config = dict(
    n_layer=15,
    d_model=128,
    n_head=4,
    n_kv_head=4,
    head_dim=32,
    d_mlp=512,
    vocab_size=8192,
    activation='squared_relu',
    norm='rmsnorm',
    norm_place='pre',
    norm_eps=1e-05,
    positions='rope',
    rope_base=97300.0,
    rope_fraction=1.0,
    qk_norm=True,
    attn_scale=0.242,
    bias='none',
    tie_embeddings=True,
    parallel_block=False,
    extras=['paired heads', 'value residuals', 'hashed n-gram embeddings'],
    init='trunc',
    init_std_qkv=0.0497,
    init_std_o=0.00908,
    init_std_up=0.0497,
    init_std_down=0.00454,
    optimizer='muon_variant',
    lr=0.00376,
    beta1=0.9,
    weight_decay=0.053,
    lr_head=0.0066,
    warmup_steps=0,
    schedule='wsd',
    decay_fraction=1.0,
    decay_shape='cos',
    final_lr_fraction=0.0,
    batch_tokens=16384,
    seq_len=512,
    doc_mask=True,
    train_tokens=90550000,
    steps=5527,
    dataset='wikipedia_en',
)
Each number is 128 + 32 x the weight over its row's rms, rounded and kept within 0 to 255. Layers, rows and columns count from 0. The size above them is the row's rms in percent of the matrix's.

# layer 5 MLP up, 512x128, rms 0.128, rows 208-234, columns 0-127
size [101 111 102  87  90  94 103  98 109 109 106  97 101 116  98 101 110 103 102 109  92  96 100 119 101 104  89]
[[ 88  98 136  86 122 157 131 159  81 108  85 136 135 130 100 111 114 118 114 174 117  72 175 153 123 101  74 118 143 105 169  82 106 160  96  98 135  85  86 137  93 144  95 176 120  98 133 156 123 127 120 149 126 127 160 137  76 152  88  79  86 117 128  98  90 101  57 176 171 139 100 204 122 166 109 123  44  86 106 111 132 149 137 195 129  45 147  98 145 135 134 155 180 160 169 193 142 134 132 104 197 160 151 161 175  97 137  86 135 115 121  90 181 119 139 126 158 107 122  94 117 131 163 137 115 110 157 142]
 [ 77 158  70 115 116 169 108 195  61 129 126 110 142  75 131  72 140 105 115 153 138 163 127 173  80 152 157 114 107 151 177  72  88 185 101 137 150 198 179 123 101 129 133  63  77 154 134 103 124  98  72  75  87 170 132 143  98 137 146 145 129 148  81 146 185 161 152  72 160 103 151 162 137 176 127 138 122 149 131  76 126 150 145 130 118 144  57 167 126 149  89 119 165  85  85 126 132 173 155 156 109  92 138 157 113 124 152 175 163 129 115 178 137 115 188 134 137 121 122 134 190 128 124 135 128 140 113 131]
 [114 108 138 135 106 124 120 122  72 127 160 112 177 144 121 145 173  94 117  96 114 115 143  82  74 147  95 138  70  98 145  97 108 148  49 164  67 180 159 190 113 154 150 125 125 194 122 116 141  95 129 179 118 146 127 122 171 145 158 165 141 162 130 143 117 116 161  72  80  95 100  99  85 186 135 115 126  99  98  54 140 139 153 115  91  95  71 171 102 147 130 151 176  75 123 123  65 118 104 134  96 197 157 158 112 117 130 205 117 112 115  95  84 152 110 123 131  99 115 119 139 161  85 124 126 186 132  93]
 [151 114 189 107 132  54 119 131 128 103 106 111 124  88 133 134  89 196 134 146 110 146  84  66 140 143 102 110 130 176 117 182 102 138 116 122 108 140 123  69 186 152  79 164 120 152 143  90 127 150 198 163 126  92 109 140 114 137 113  98 156 211 173 108 139 138 150 132 126  99 110 156 163 142 118 130 175  77 179 111 163  97 125 153 111 114 105 109  89 135 151 143  42 145 119  72 100 148 106  75 131 125 132  97 174 107 149 144 115  53 119 133 108 103  95 133 121  87  87 126 152 143 101 137 182  68  57 102]
 [134 127 107  64 157 142  77  85 129 131 123  92 118 178 163  71 121  64 116 143 119 122 144 168  98 180 121 137  93 102 163 154 172 115  95 104 152 120 101  96  84  93  95 141 149 110 180  63 181 133 142 118 147  65 138 157 124 101 130  75 145 124 162 161 117 158 124  86 154  91  99 151 159  92 189 102 119 130 148  97 146  82 133 190 108 124 156 153 158 110  79 136 123 171  78 130 157 100  80 136  77 118 108 158 142  97  90 162 176 114 114 178 156 116 108 150 125  85 126 187  76 158 116 150  98 203 127 109]
 [ 70 173 131 163 166 159 175 100  58 172 103 114  84 122 137 137 149 106 124 138 113 143 105 100 140 106  81 117 115 175 154 113 182 122 140 153 119 124 158 160 163  83  75 128 167 134 187 168 142  78  94 138 122 109 205 163 159 141  87 130 124 147  81 131  88 160 167 125 169  48 106  98 127 115 128 173 102 154 129 202 131 140  97 124  70 161 100 153 134 126 103 160 108 176 127 154 100 139 132 130 114 142 111 188 165 126  88 179  72  86 173 137 153 154 139 138  95 104 129 123 141 120 124  87 121  63 169  89]
 [ 81 149 168 126 150 142 180  98 189 116 123 118 149  89  94 151 164  55 147 119 177 126 127 125 102 110 102 159 109 176 155 142  97 123 119 133  81 167  84  53 139 145 154  56 153 197 163  59 147 114 110 138 119 105 152 137 108 104 109 154 185 144 141 131 121 202 163 143 126 185 124 117  94 112 155  93 135  71 179 131  96 111 130 143  90  59 151 110 197  81 136 190 153 169 129 115 143 141 137 118 131 100 144 142 123 152 128 120  97 134 159 106 116 122 144 107  91 161 131 174  93  54 158 154 149 129 108 139]
 [ 67 162 162  75 140 133 149 132 144 124 117 102  74 133  98  86 150 134 117 149 132  95 181 134 118 100  91 140  93 102 144 116 171 163 123 151 109  79 137 151  37 171 117  96 103 140  29 142 127 126 128 141  83 132  90 157  82 102 140 126 116 125 161 123  91 130 106 154 103 161  90  96 127 128 166 140 118 157 127 150 122 117 175 128 132  86 196 118 163 129  93 180 135  84 148 156  96 101 105 153 136 186 149  83 120 140  93 155  59 106 178 170 175 126 134 143 153 117 123  84 120  66 134 221  95 120  99 111]
 [ 94 105  99 106 159 116 212 153 148 158 128 124 144 126 100 138 140 150 207 122 118 151 135 107 174 125 111  71 143 160 113 128 112 146 148 176 155 171 112 107 138  97  60 195 129 121 106 155 115 197 137 185  57 106 152  82 185  72 158  96 138 150  74  64 128 128 130 132 203 121 127 121 130 116 149 119 185  92 205 104 138 178 115 134 158 133 116 128 112  94 156 135 155 173 154 131  77  88 134 117 173 149 170 102 129 161 154 124 110 134 136 167 148 162 149 115 128 148  96 111 115 119 155 122 130 127  47 118]
 [100 120 120 148 163  78 148  76 116  94 151 115 142 125  93  94 152  81 126  94  93 113 158 113 132 131 128 168 105 140 141 163 144 103 117 109  57 195 193  73 119 112 146 110 176 142  95 187 163 138 101 121 132 182 117 130 170 126 138 146  37  96 135  97 161 134  77 154 113 104  82 115  90 128 179 105 169  99 135 123 143 160 100 158 123 149 165 143 102  76 130 104  93 152 148  93  66 119 175 149 175  98 113 152 160 153 107 149 123 184  99 187 149 153 179 102 117 194 168  78 120 114 159  84 123 113 143 145]
 [130 122 186  81 175 161 127  65 114 111 129 199 102  95 114 133 114  99 174 118 104 114 159  94 110 141 205 155  81 100 144 111 141 113 133 155 122 158 165  97 134 108  82  71 138 111 136 163 124  93 155 146  84 114  88 137  87 193 132 122  74 120 141  50 154 172 110 174 155 155 100 116 110  84 128 201  97 122 182 149 131 122 159 111 184 125 164 111  74 110 146 140 121  89 157 126 164 125 142 160 103 104 152 135 118 160 120 180  84 135 176  65  74 123 116  95 153 191 116 111 121 126 141 100 115 141 171 146]
 [128 105 134 123 113 133 102 139  95 125  81  82 103 152 139  93 118  94 137 159 117 152 163 151 151 125  90 171 135 122 100 136 163  52 124 108 144 156 177 119  93 143 113 148 170 123 105 144  97 173  77  90  61  96 140 115 181 104 120  80 142  78 181 157 179 124 146  83  96 155 154 125  93 145  89 133 155 109 133 135 127  78 151 127  70 189  79 177 161  69  96  94 155 115 169  68 132 128 150 131  98 167  86 141 112 147 100 109  60  89 141 130 126  83 177 142 140  46 105 171 125  88 140 124 164 134 171 119]
 [ 92 154 202  96 137 171 189 129  82 140  50 116 118 182 119 153 118 128 161 109 120 151 183 110 172  94 109  86 145  95 108 146  95 148 124 156 161  88 100 130 173 136 122 115 137 114 128 130 173  93  88 104 115 109 103 133  89 109 120 137 104 120 112 172 165 148 137 152 122  88 153 158 129 125 121 176 116 180 154 180 150 157 126  95 153  83  79  90 180  69  88 125 153 156 127 163 104 146 147 120 182 104  80 181 119 201 110  63 110 131  98  92 146 142 152  38 147  83 176 115 126 129 120 126 153  94 112 143]
 [102 161 139 136  91  96 131  92 152 100 135 129 136 169 185 104 118 125 129 141 155 155  90 153 134 109 175 201 157  77 176 127 183 128 135 132 130 155 104 159 121 194 119 124 133 152 115 108 138 127 163 104  96  44 118 109 149 158 111 110 136 129  78 107 155 127 163 122 144  89 143 128 143  74  71 174 142  98 193 108 141  86 120 110 137  65 121  95 141  73 154 186 122 159 110  80  98  89 170  56 158 109 169 141 119 218 145 137 128 102 125 136 100 181  58 117 135 100 146 131 157  82 125 104 115 119 171 158]
 [114 102 130 151 153 120 154  84 108  79 155  65 166 128 119 118 118 136 131 136 108 169  95 119 164  94 142  95 129 154 115 177  90 114 125 124  60 157 193 130 111 186 111 131 166  45  74 144 131  98 143 110  54 172 129 143 110 198 104 126 153 105 142 158 169 145  97  99 145 116 176 188  97 116 165 187 131 137 175  96 124 145 104  61 174  97 107 168 102 115 137 106 148 149 158 179 138 106 131 168 116  89 169 120 127 161 188 127 166  87 104 171 130 105 100  67 153  93 149 154 165  99 118 114 134 134 113 105]
 [138 107 140 156 133 104 129 140 122 166 134 102 125 125 125 159 120 100 135 118  98 154 109 148 143  89 134 181 193 129 133  94 105 105 156 105 134 210 138  85 131 111 178 139 119 108 176 186 115  64 161 149 138 141 205 149  43 179 141 122 126 147 127 137 148 102 166  97 126 125 140 172 165 156 136 126 173  84 100 142 177  98 122 181 132 121 122 157 145 103 103 123 129 162  65 116 142 138 174 120 120 127 157 156 138 104 134 161 125 132 131 156 148  42 173 118  70  60  69  76 127  90  86 180 145  58 149 114]
 [111  67 117 151  89 101 116 129 163 139 105 135 159  92  61 115 131  99 137 117 153 143 105 135 129  95  96  32  98 147 101  96  99 120 110 123 118 162 105 107  83 142 163 105 138  95 188  79 136 130 132 124 143 133 181 144 121 156  52 135 135 135 159 127 139 165 139 103 170 129 155 109  96 144  71 148 111  79 119  96  99 125 143 154 140 124 134 102  91 205 131  88 149 148 104 143 164 189 177 133 114  92 117 153 106  91 105 188 112 163  96 103 174 105  23 108 153  80 170 132 140 189 125 129 167  82 110 118]
 [107 134 152 131 111 123 127  85 155  71 132 163 145 166 162  99 106 137 130 103  81 113 105 137 150 105 188 183 117 160 155 145 180 113 170 114 144 204 101 162 189 169 114 166  88 125 138 114 100 119 145 132 199 110 124 128  84 155  69  68  92 121 132 161 127 175 159 111 209  94 134  82 166  97 125 174  93 118 132  98 169  79 144 127 103 108 121 142 124 102 136  90 113 164 146 134 153 123 122 148  87 147 154 185  83 119 109  99  81 113 157 195 174 134  95 123 130 121 179 117 152  81 109 118 183  74 101 110]
 [ 99 139  96 103  70  83 156  87  94 116 125 176 130 127 115 154 138 106 184 156 122  92 134 131 123 157 194 168 112  86 135 139 142 155 116 129 111 148 163 159 141 189 164 122 163 186 160  70 144 143 141 181  91 119 165 151 156 138  83 152 168  77 141 158 122 162 153 121  81  91 107 131 122 102 164 134 104 118 139 142 174 185 129 167 148 131  63  93  98  90 125 169 136  98  99  85 127 101 110 150 146 134 178 149 140 160 135 114 153 155  98 178 138 159 106 189  73  94  94 177 132  80  65  71 152 156 160 175]
 [149 186 131 193 106 113 125 153 144  93 145  99 118 155 135  86 182 162 139  93 175 207 127  73 140  96 115 149 189  99 112 115 163 180 121 117 148 156 119 112 136 115 160 109 100 161 114 198 176 131 189 148 154 133 186 103 209 165 162 156 157 136 147 170 148 147  87 160 154 132 133  89  88 120 171 156 195 146 119 124 126 108 163 182 122 103 102 177 158 124 142 163 151 118 160 123 110 156 128 108 163 118 129  84 186 125 121 124  60 124 106  56 132 105 137 136 116 108 132  98 127 141 142 115 167  79  80 142]
 [106 160 126 143 133  75 155  62  85  99 180 114 158 121  67 191 138 105 174  74 107 106 126 132  80  90 148  70 154 166 100  93 164 154 132  89  79 122 109  93  86  93 165 153 118 144 207 119 109 129 136 119 130 120 154 149 146 135  53 148 149  89 130 113 141 122 130 191 159  86 151 135 135 124 146 109 107 100 115 186 107 156 133 168 138  73  95 103 152  96 173 177 108 151 157 140 146 119 159 129  97  79 145 160 126 112 150 137 129 127 154 146 142 160 127 122 178 172 118 209  98 116  71  90 114 152  72 156]
 [167  98 103 139 148 123 138 169 110 132 109 112 182 121 124 158  70 135  80 126 115 106 134 101 199 105 120 174 194 177 157 104  71 163 126 117  87 152 123 137 121 169  86 156  97 113 157  58 114 130  93 104 130 103 167 140 101 156 169 183 138 112 148  81 119 131 124 138 122 114 117  90 102 105  43 146 112  99 150 132 178 141  74  76 107 133  68 109  82 151 109 162 126 150 158 125 102 172 101 119 153 174 184 158  88 109 133 132 112 128 181 155 174 114 112 138 110 139 175 102 162 117  89 151 219 169 134 113]
 [143 146 101 129 121 117  84 132  53  89 178 129 128 165 180 105 213 100 125  89 105  80 115 140 116 137 133 123 145  91 112 161 142 150  98 157  77 118 137 133 187 125 155 166 129 113 110 190 161 103  84 156 150 154 131  90 146  51  91 171 109 133 118  81 155  91 128 109 128 118 135 126  97  97  95 114 159  86  98 114 124 180 122  65 158 157 106 226  77 134 108 155 145  76 127 133  90 155  76 154  96 143 134 134 142  93 126 117 171 150 139 134 184 102 145 131 120 170 121  82 121 193 138 113 151 112 119  69]
 [ 93 118 114  86 183 110 171 114 114 104 139 119 108  95 114 127 121 103 123 144  69 131 122 141 142  83  59 157  82  71 122  81 158  99 117 107 129 125 146 172 108 118 164 190 131 132 121 106 161 136 153  90 137 108 164 206 169 117 152  85  88 133 113 145 107 136 183 143 132  40 144 162 145  86 177 137 118  87 158 120 164 167 179 159 193  66 126 109  87 130  67 152  77 191 143 140 159 154 106 106 180 124 197 180 148 146 118 133 102 163 121 185 118 134 110 130  80 140 145 103 101 119 117 125 133 121 121 140]
 [125 135 116 159  77  51 157 155 140  89 195  81 199 112  94 161 138  85 139 136 178 126  84 143 181 116 121 163 135 127  72 131 134 134 137 157 136 142 140 118 129  80 100 136 164 187 136 143 119 137  64 149  81 100 138 160  91 103  70  76  78 161 147 109 132  75 168 144 151  97  93 164  98 130 111 107 140 159 145 135 129 124 142  86 164 144  90 146 102 182 135 139 167 125 178 116 131 131 165  83 149 119  95 122 114 193  76  93  90 132 177 192 144 161 120 144 110  85 140 164 113  86 155  97 131  81 166 115]
 [ 82 163 116 168  66 103 125 155 100 150 127  81 125  83 182 156 134 160 223 147  89 111 138 151 140  91 111 153 164 158 137  98 116  78 115 171 157 129 137 131  96 147 111 154  99 101 119 108 102 113 164 141 109  87  75  70 136 133 111 147 156 131 130  72 164 175 181 115  93 119 120 169 138 147  98 157 153 110 126 209 143 135 150 114 132 120 144 115 171 134  94 184 147 109 125  65  93 147 124 126 206 111 107 122 144 141 137 148 135 103 165 162 132  87 183 124 103 150  82 126 129 169  86 220  89 166 146 152]
 [ 79 128 125 101 138 103 167 127  73  71 110 127 183 117 148  81  96  84 124 132 120  98 164 126 191 113  99  90 112  69  96 110 124 121 137 127 169 159  40  90 100 127 145 109  69 115 106 160  80 132  91 114 110 130 153 124 135  54 120 145 144 162 128 140 143 135 130 172 126 153 187 199 130  94 119 147 110 136 137 158  81 167 103  72 105 144 145 158 169 111 108 135 127 196  78 114 100 157 127 198 156 134 136 100  88 124  97 218 102 110 123 126 115 112 133 111  85 176  85 103 134  83 114 109 164  99 130 124]]
# layer 5 MLP down (transposed), 512x128, rms 0.117, rows 208-234, columns 0-127
size [105 104 103  96  96 105 101 100 101 110 105 100 105 105  99 102 109  98 110 103  97  98 101 107 101 107  99]
[[ 86 127 171 100 147 141 121 110 196 163 106  79 106 133 113 104 157 204 172 146 151 137  81  98 101 120 100 140 135 120 157 120 139 108 117 135 135 120 142  89 106  84  55 118 129 106 137 107 141  97 144 120  72 155 133 120  87 123  89 131 158 105 132 142  69 163 117  64 178 131 103  86  82 166 160 157  92 143 167 107 116 142 153 123  66 107 157 176 133 127 212 107 200  82 112 141 159 121 133 148 136  98 139  69 205 179 188  94 167 122 117 137 154 137 124 143  72 131 144 119 138 168 107 168 118  96 166 103]
 [ 68 124 102 129 157 151 126 149 122 121  91  99 144  34 202  85 115  57  95 157 122 114 150 143 133 122 156 143 124 153 163  92  91 130  94 138 176 164 132 142 104 133  86 103  87 116 151  83 132 128  69 135 111 194 111 160  65 135 157 182 126 129 120 111 138 147 151 119 136 115 123 168 202 187 136 148 127 132 138  62 123 149 138 110  84 133  99 150 120 166 131  95 160  94  83 127  89 182 153 148 134 101 128 207 108 170 150 174 145  94 146 144 175 160 213 140 150 124 116 114 134 142 120 100 118 101 127 175]
 [126 193  99 142 104 140  80 180  83 119  87 130 166 114 152 163  91 107 153 112 142 153 106 108  64 119 130 150  96 143 127 141 100 147  96 153  85 177 129  98  94 144  92 173  96 109 113 100 124 108 128 118 162 193 113 146  87 112 120 105  86 153 214 166 112  90 109  93 133 149 119 218 140 154 141 120 107  93 139 136 148 145 201 141  80 118 107 159 130 142 169 101 165 144 141  89 103 182  75 151 148 104 175 144 136 129 169 116 155 139 100 154 181 207 160 137 120  60 119 115 174 123 156  89 113 102  93 144]
 [112 127 123 120 154 148 105 149 120 157 180 191 146 147 131 128 171 102 156 161  87 153 176 168  54 134  90 161  97 168 189 134  61 152 153 194 155 137 173 122 138  56 234 117 117 126 132 144 134  67 119 171 121 147 123 147  86  72 136 152  82 104 136 162 144 140  92  85  93 113 130 125 131  78 133 124  56  82 137 141 100 140  79 111 121 119 164 135 152 145 136 140 123  89 157 130 126 110 150 118  82 157 114 131 157  99 122 126 105 146 145 187  96 170  99 129 102 139 179 112 130  70 158 113 125 168 169 148]
 [147 125 118 155 139 148  76 123 173 185  54  49 163 175 131 129 142 145 127  86 113 135 106 114 114 115  71 169 109 118 114 110 141 154 221 177 112 136 103  62 128 145 103  93  60 115  82 112 151  83 142 149 100 109 107 104 117 130 109 133  86 152 136 114 151 120  95 110 113 124  99 119 117 154 127 170 142 191  63 131 110 118 110 125  75 180 129 125 101 164  78 101  79 113 109 153  82 122 190 113 162  81 126 118  91 152 150 128  96 161 125  89 121 139 154 130 134  69 102 117 129 166 131 114  94 137 154  40]
 [102  62 113 112 145 179 108  65 133 115 115 118  73 117  91 149 156 155 160 139  94 143  94 146  55 111  33 117 132 154 226 142 123 182 181 182 159  99 127 118 128 127 131 133 108 149 168 124 150 107 142 129  93 153 111 146  96 140 129 155  99  99  81  97  97 165 198 124 127  75 154 150 101 117 144 116  87 105 105 142 144 147 122 116 187 150  57  97 124 123 144  91 117 122 151 107  95 154  91  55 140 119  56 130 141  90 150 167 151 107 134 116 132 111  92 162  91  93 101  97 126 106 164 120  97 114 142 157]
 [ 76 183  92 181 117 125  90  84 150 137  97 109 105 121 198 133 163 119 146 137 194 117  88  85 144 146  91 112 154 153 146 122  74 141 118 102 165  79  89 125 165 121 118 148 170 123 161 153 182  97 133  97 114  93 110 143 158 139  98  87  77 189 153 196 162 126 116 107 182 181 139 128 141  91 132  83 148 172  94 163 104 185 124 143 164 135 109  81 144 117  88 116 147 110 168  89 124 191 126 116 119 138 183  95  98 173 154 117  39 121 118 153 163 156  72 115 122 144 156 144 102  99 146 130 145 146 108 119]
 [226 121  81 148 103 147 165 172 118 157 137 133 104  97 114  73 168 130 147  78 129 180 199 110 119 136 117 118 118 161  68 153 130 140 111 136 149 153 106 128 167 123 151 133 147 134 129 167 100 113 133 157 104 192 109 123  94 131  80 161 149 153 140  84 201  71  94 200 132  83 162 156 157 109 145 136 156 146 107  90 159 113 153 117 117 123 127 143  86 140  44 154 123 144  51 148 107  81 130 186 116 145 118 114  98  55 128  95 118 151 111 175 127 130 130 130 169  73 152 139 132 148 171  92 152 103 104 127]
 [ 98 108 102 104 107 125 138 152  68 133 115 191 149 170 165 135 127 105 138  99 105  51 119 166 160 173  83 100 122 177 115 134  54 109  66 145 135 163 155 149 166 116  83 156 212 124 146 113  76 163 157 109 164  91  60 113 136 135 131 129 120 149  57  97  99 117 145 135  95 138 133 143 121 143 185 187  60 184 136 114 139 109 107 126 175 143  92 105 144 183 139  88 127 144 125 176 119 128 152 110 148 137 156 116 126 110 141 113 179 143  86  89 171  91 115 186  94 119 120 140  72 102 127 105 110 160  98 123]
 [169  89 116 158 132 193 127  73 129 130  79  75 170 174 200 173 142 146 129 140 156  90 159 121 153 116 121 115 131 119 136 124 125 101 174 137 135 105  87 163  95  65 111 119 123 178 157 101  56  78  86 132 106 140  92 128 133 181 109 157 183 190 100 101  95 133 160 121 180  85 109  88  95 135  73 124  31 151 179 195 148 101 152 135 107 103 136 105 135  98 123 125 128 119 193 128 111 118 109 116 138 166 100 129 121 157 103 117 122 133 100 140 164 192 121 126 127 127  90 109 135 135 131 108 163 117 196 107]
 [133  87 146 108 153 136 101 109 177 132 112 159 105 130  71 136 141 125 184 177 155 147 102 108  73 152 171 153 128  96 145 112  61 124 135 115 150  74 129 113 166  98  64 111 160  87  71 111 110  60 134 124 111  99 124 103 120 134  97 104  88  85 116 116 143 143 138 160 109 140 146 185  89 121  67 174 145 132 177  96 108 110 131  81 182  95 135 112 114 198 137 138  96 109 156 154 136 134 104 125 134 123 112 177 139 171 203 136 125 176 141 107  69 159 116 122 142 167  97 121 168 190 199 120  85 151  69 150]
 [131 101 102  35 120 120  70 140  95 145 148 108 124 117 150 184  86 111 165 147 104  95 135 126 146 166 154  99  61  68 160 167  92 166 111 125 144 143 112 115 121 175 123 124  83 163 144 154 116  84 101  62 159  82  57 114 134  83 163  85 169 105 150  77 132 136 110  80 159 154 137 127 159 152 130 149 155 100 116 140 138 132 210 138 128 119 157 107 169 111 173  74  63 105 202 140 170 133  78  90 136 143 134 150 121 116 157 110 150 155 129 144  92 125 180 131 136 139 172 103 139 145 175 173 112 133 155 137]
 [ 87 171 152 138 106 114 178 142 169 184 124 161 140 175 136 170  84 172 148 114 110 151 105 120 127 147 140 172 168  93 120 146 134 148 118  40 127 151  94 121 135 122 128 134 162 108 138 107 182 145 168 150  80 146 123 141  78  99 127 147 136 110 160 126  83 199 126 108 155  96 136 183 113 205 138 135 123 132 188 176 116 136 158 103 149  90  79 151 158 127  99  76 116 187 131 170 106 182 115 175 142 187 108 144 124 118  58 107 105  56 139 100 142 146 188 117 118  82 101 125  97 158  69 136 145 138 122 126]
 [150 134 124  95  97  68 123 100 130  91 118  91 102 154 165  87 138 144 127 164 139 148  66 181 171 132 107 160 165 126 107 160 201 130  69 144 148  84 126 124 172 131  97 138 114  86 101 112 146  98 165  95  62 125 143 177 112 143 128 142 105  86 107 160 121 124 177 161  98 153  96 155  92 121 147 135 101  98 147 131 173 102 113 113 163  46 109 100 105 115  99 169 138 157 117  98  94  76  60 136  95 107 142  77 110 116 134 136 195 142 108  76 161 210  83 117 106 130 163 138 147  71 113 129 174 123 164 161]
 [143 139 142 152 167 133 126 102 138 139 152 116 114 151 104 182 104 115 116 171 127 110 118 144 174 141 181  89 111 140 140 124 138 119 166  86 123 116 140 125 165 155 124 181 149 177  98 165  94 129 128 132 128 202  99 162 171  56 139 189 140  64 146 180 151  84  96 123 122 166 137 146 141  87  49 175 145 109 157  82 148 112 106 117 149  68  73 155 114 115 121  60 160 128 194 107 119 111 177 150 141 159 169 169 133 115 146 125 124  66 133 213 179 102  81 139 180 158 139  91 115 124 122 137 100 126 154 144]
 [ 89 106  74 157 152 108 158 121  91  92 138  92 160 121  93 182 148 103 148 219 110  92 130 151 147 187 177 121 175 106 104 107 101 119 147 122  80 167 193  96 151 122 123 131 139 156 123 116 138  84 105 170  86  91 110 129  70 159 153 100 117 170 182 139 164 125 126 116 172  71 104 195 159 180 154  90 148 103 120 172 152  90 182  92 136 109  80 153 185 103 151 154 147 148 118 149  99  91 149 130  80 147 118 149 128  97 107 154  95 145 144 146 165  91 153  93  98 131 101  92 104 177 106 167 114  98 141 171]
 [137 146 178 100 181  82 124 151 186 137 156 155 104 148 108 110 172 164 145 211 101 110 146 116 109 115 128  89 147 104 121 175  70 128 136  88 115  95  83 137 166 228 124 101 101 154 176 130 149 101 151 130 152  90  74 115 151 130 104 160 111  83 131 141 123  91 142  68 116 154 135 102 130 144 117 127 114 122  97 102 105 147  91 147 142 107  73 119 101 109 128 120 120 111 117 117  84  80 191  54 161 110 162 110 117 169 210 110 156 108 134 107 134 169  62 117 138 146 138  96 160 136 126 203 166 153 169 130]
 [124 163  95 118  82 146 130 116 155  64 184 122 162 150 156 120 154  93 194  99  58 177 136 162  82 133 168 148  85 145 114 129 136 103 117  94 145 112 112 120 132 191  89 118 118  89 163  33 121 133  97 127 127 156 125 103 153 162 163  77 159  77 178 150 139 112 120 136 162 122 165 130 115 135  61 146 139 144 190 170  51 110 151 159  98 116 101 147 145  91 134 131 108 178 127 188 136 147 130 149 151 144 145 161 146 108 101 102 127  91 147  72 157 127  80 174 125 115 167  92 177 130 126 102 183 112 166 144]
 [110  80 110  90 104 106 130  82  81 101 105 134 151 133 164 139 163 114 109  89 104 146  54 129 126 102 163 162 140 101 124 153 171 128 152 147  97 160 151  87 155 130 122 190  95 101 163  70 112 115 157 107  62 127 207 100 144  89 134  98 132 145 134 178 143 164 175 148 149 118 152 127 112 112 128 179 203 121 147 160  99 165  88 156  36 100 132  80 101 101  97 119 125 105  82 174  81 134 135 149 170 126 128  67 114 129  81  92  91 151 101 161 140 141 119 144 109 147 188 166 113  91  92 123 142 134 143  74]
 [165 162  98 171 122 107 140 163 116 160  87 163 190 106  70 123 142 105 133 122 111 108  97  74 168 116 104 145 116 107 175  85 116  61 111 128 173  99 163 126 183 110 114  89 149 131  93 120 170 135 152 107 131 113  55 120 136 112 148 145  86 166  99  81 154 202 110 122 147 133 124 132 133 134 119 128 143 139 119  75  94  88 168 112  32 111 120 109 135 130 172 123 118  75 119  81  90 100 167 122 144 140 112 122 147 165  69 196 189 190 185 101 140 108 156 109 125 126  79 132  95 144 153 150 142 109 174 152]
 [108 114 107 174 132 150  87  80  95  73 157  91 129 138 136 155 125 123 128 162 121 105 142 117 114 143  84 113  98 161 121 143  82 157  88  78  70 152 108  56 139  81 198 121 132 117 171 106 150  90  98 121  93 168 148 155 101  80  94 103 120  92 168 194 171 128 128 142 187 182 177  86 164 124 144 177 119  72 163 214 115 123 148  92 124 148 141 100 172 162 173 143 120 158 118 118 140 120 108 110  72 115 173  96 107 106 194 129 139 131 166 110 121 168 159  92 171 144 115 157 126 114 106 136 110 170 141 166]
 [119 111  78 123 114 156 162 125 129  43 157 169 169 121 122 173 115 102 150 145 140 149 180 141 119 140 150 157 105 165 100 129 197 178 113 139 110 145  94 101 135 145 123  91 112  70 139  82 114 186 121 147 128 137 136 126 107  68 125 138 163 139 158  35  88  72 117  91  82 125 146 180 145 106 132 127  83 128  97 133  96 164 143  50 173 165 115 155 160 136  73 162 140 106 207 130 143 177 153 125 138 123 132 123 147 151 131 182 138 153  74  87 128  78 164 125 173  94 126 104 105 174 122  81 149 118 143 146]
 [106  88  97 136 141 173 122 128 122 108 138 106 135 138  87 108 213 143 124 171 115 133 160  97  97 115 176  97 139 114 146 139 137 172  65 108  72 127 104 151  91 137  74 130 118  80 159  76 126 111  69  88 172 156 178 119 135 227  94 139 109 126 106 116 127 113 117  91  98  77 157  68 103 137 203 122 119 145 101 118 136 100 134  98 114 108 192 110 157  93 110 170 108 132 110  88 102 101 111  57 109 103 165 177  95 145 134 131  68 101 124 138 134  79 138 130 125 168 167 125  61 123 149 175 136 106 110 135]
 [122 117 104 116  91 118 103  90  84 114 131 109   0 123 100 171 165 140 138 140 111 163 131 121 108 184  90 133 104 114 146 107 132 141 162  86 129 138  84 171 129 117 108 129 103  92  91  91 170  68 165  53 110 115 146 130 100 121 155 130  99 152  70 159 213 131 136 101 113 103 160 149 155 118 162 113  72 132 160  91 134  81 124 121 122 129 104 100  85 121 107 104 105 114 101  90 113 118 111 158 140 109  90 112  68 146 121  55 133 169  99 112 154 108 123 146 224 123 114 101 131 121 175 115 142 150 155 136]
 [116 113 162 128 135 167  91 152 166  97 120 122  77 135 127 113 135  93 136  85 172 143 110 108  75 162  54 132  71 120 105 190 145 125 170 130 144 125 114 146 190 144 137 110 107 147 134 125 179 135  96  63 152  36 136 111 143 111 151 105 122  53 116 160 167 172 108  83 111 105 115 157  91 128 157 126  83 113 126 147 157 179 100 116  94 172 121 150  88 110 127 106 106 105 118  66 117 139 109 152 195 120  97 100  98  90 123  60 167 153 128 125 118 113 160 140  76 159 158 114  98 101 127 201 103 173  92 171]
 [184  98 114 146 140  88 123 112 135 109 164 175 147 166  95 116 145 107  69 107  70  98 102 136  90 113 144 152 160 145 117 133 114 109 134 116 142 145 218 170 184  88 195 165 189 132 119  86 177 122 118 146 153  78 164 165 122 139  99 105 153  83 117 172 188  89  85 144 129  97 215 122 102  65 142 145  94 120 163 148  66 103  76 140 142 129 157 134  80 137 143 152  99 137 139 101 136  96 151 110 135 166  97 138 115 138 124 163 113  98 191 139  92  94  75 138  87 117 112 153 144 123 116 171 126 176 153 145]
 [169 146 102 100 125 113 124 121 136  97  86 110 183 149 153 131 126 113 125 147 107  95 100 117 122 108 169 121  56 133  76 117 159 145 148  89 172 165  85 171  79 108 165 113 187 139 107 154 115 118 103 179 132 126 139 159 114 134 118  72 152  94 145 153 166  89 157 169 140  52 144 158 213 153  92 112 159 120  96 123  89 188 114 112  95 205 137 137 173  84  76 159 171 169 140 139  92  97  74 123  83 126 111 161 105 110 156 163 123 183 147 149 150 127  72  94 101 137 133 167 122 145 118  94 189 129  98 121]]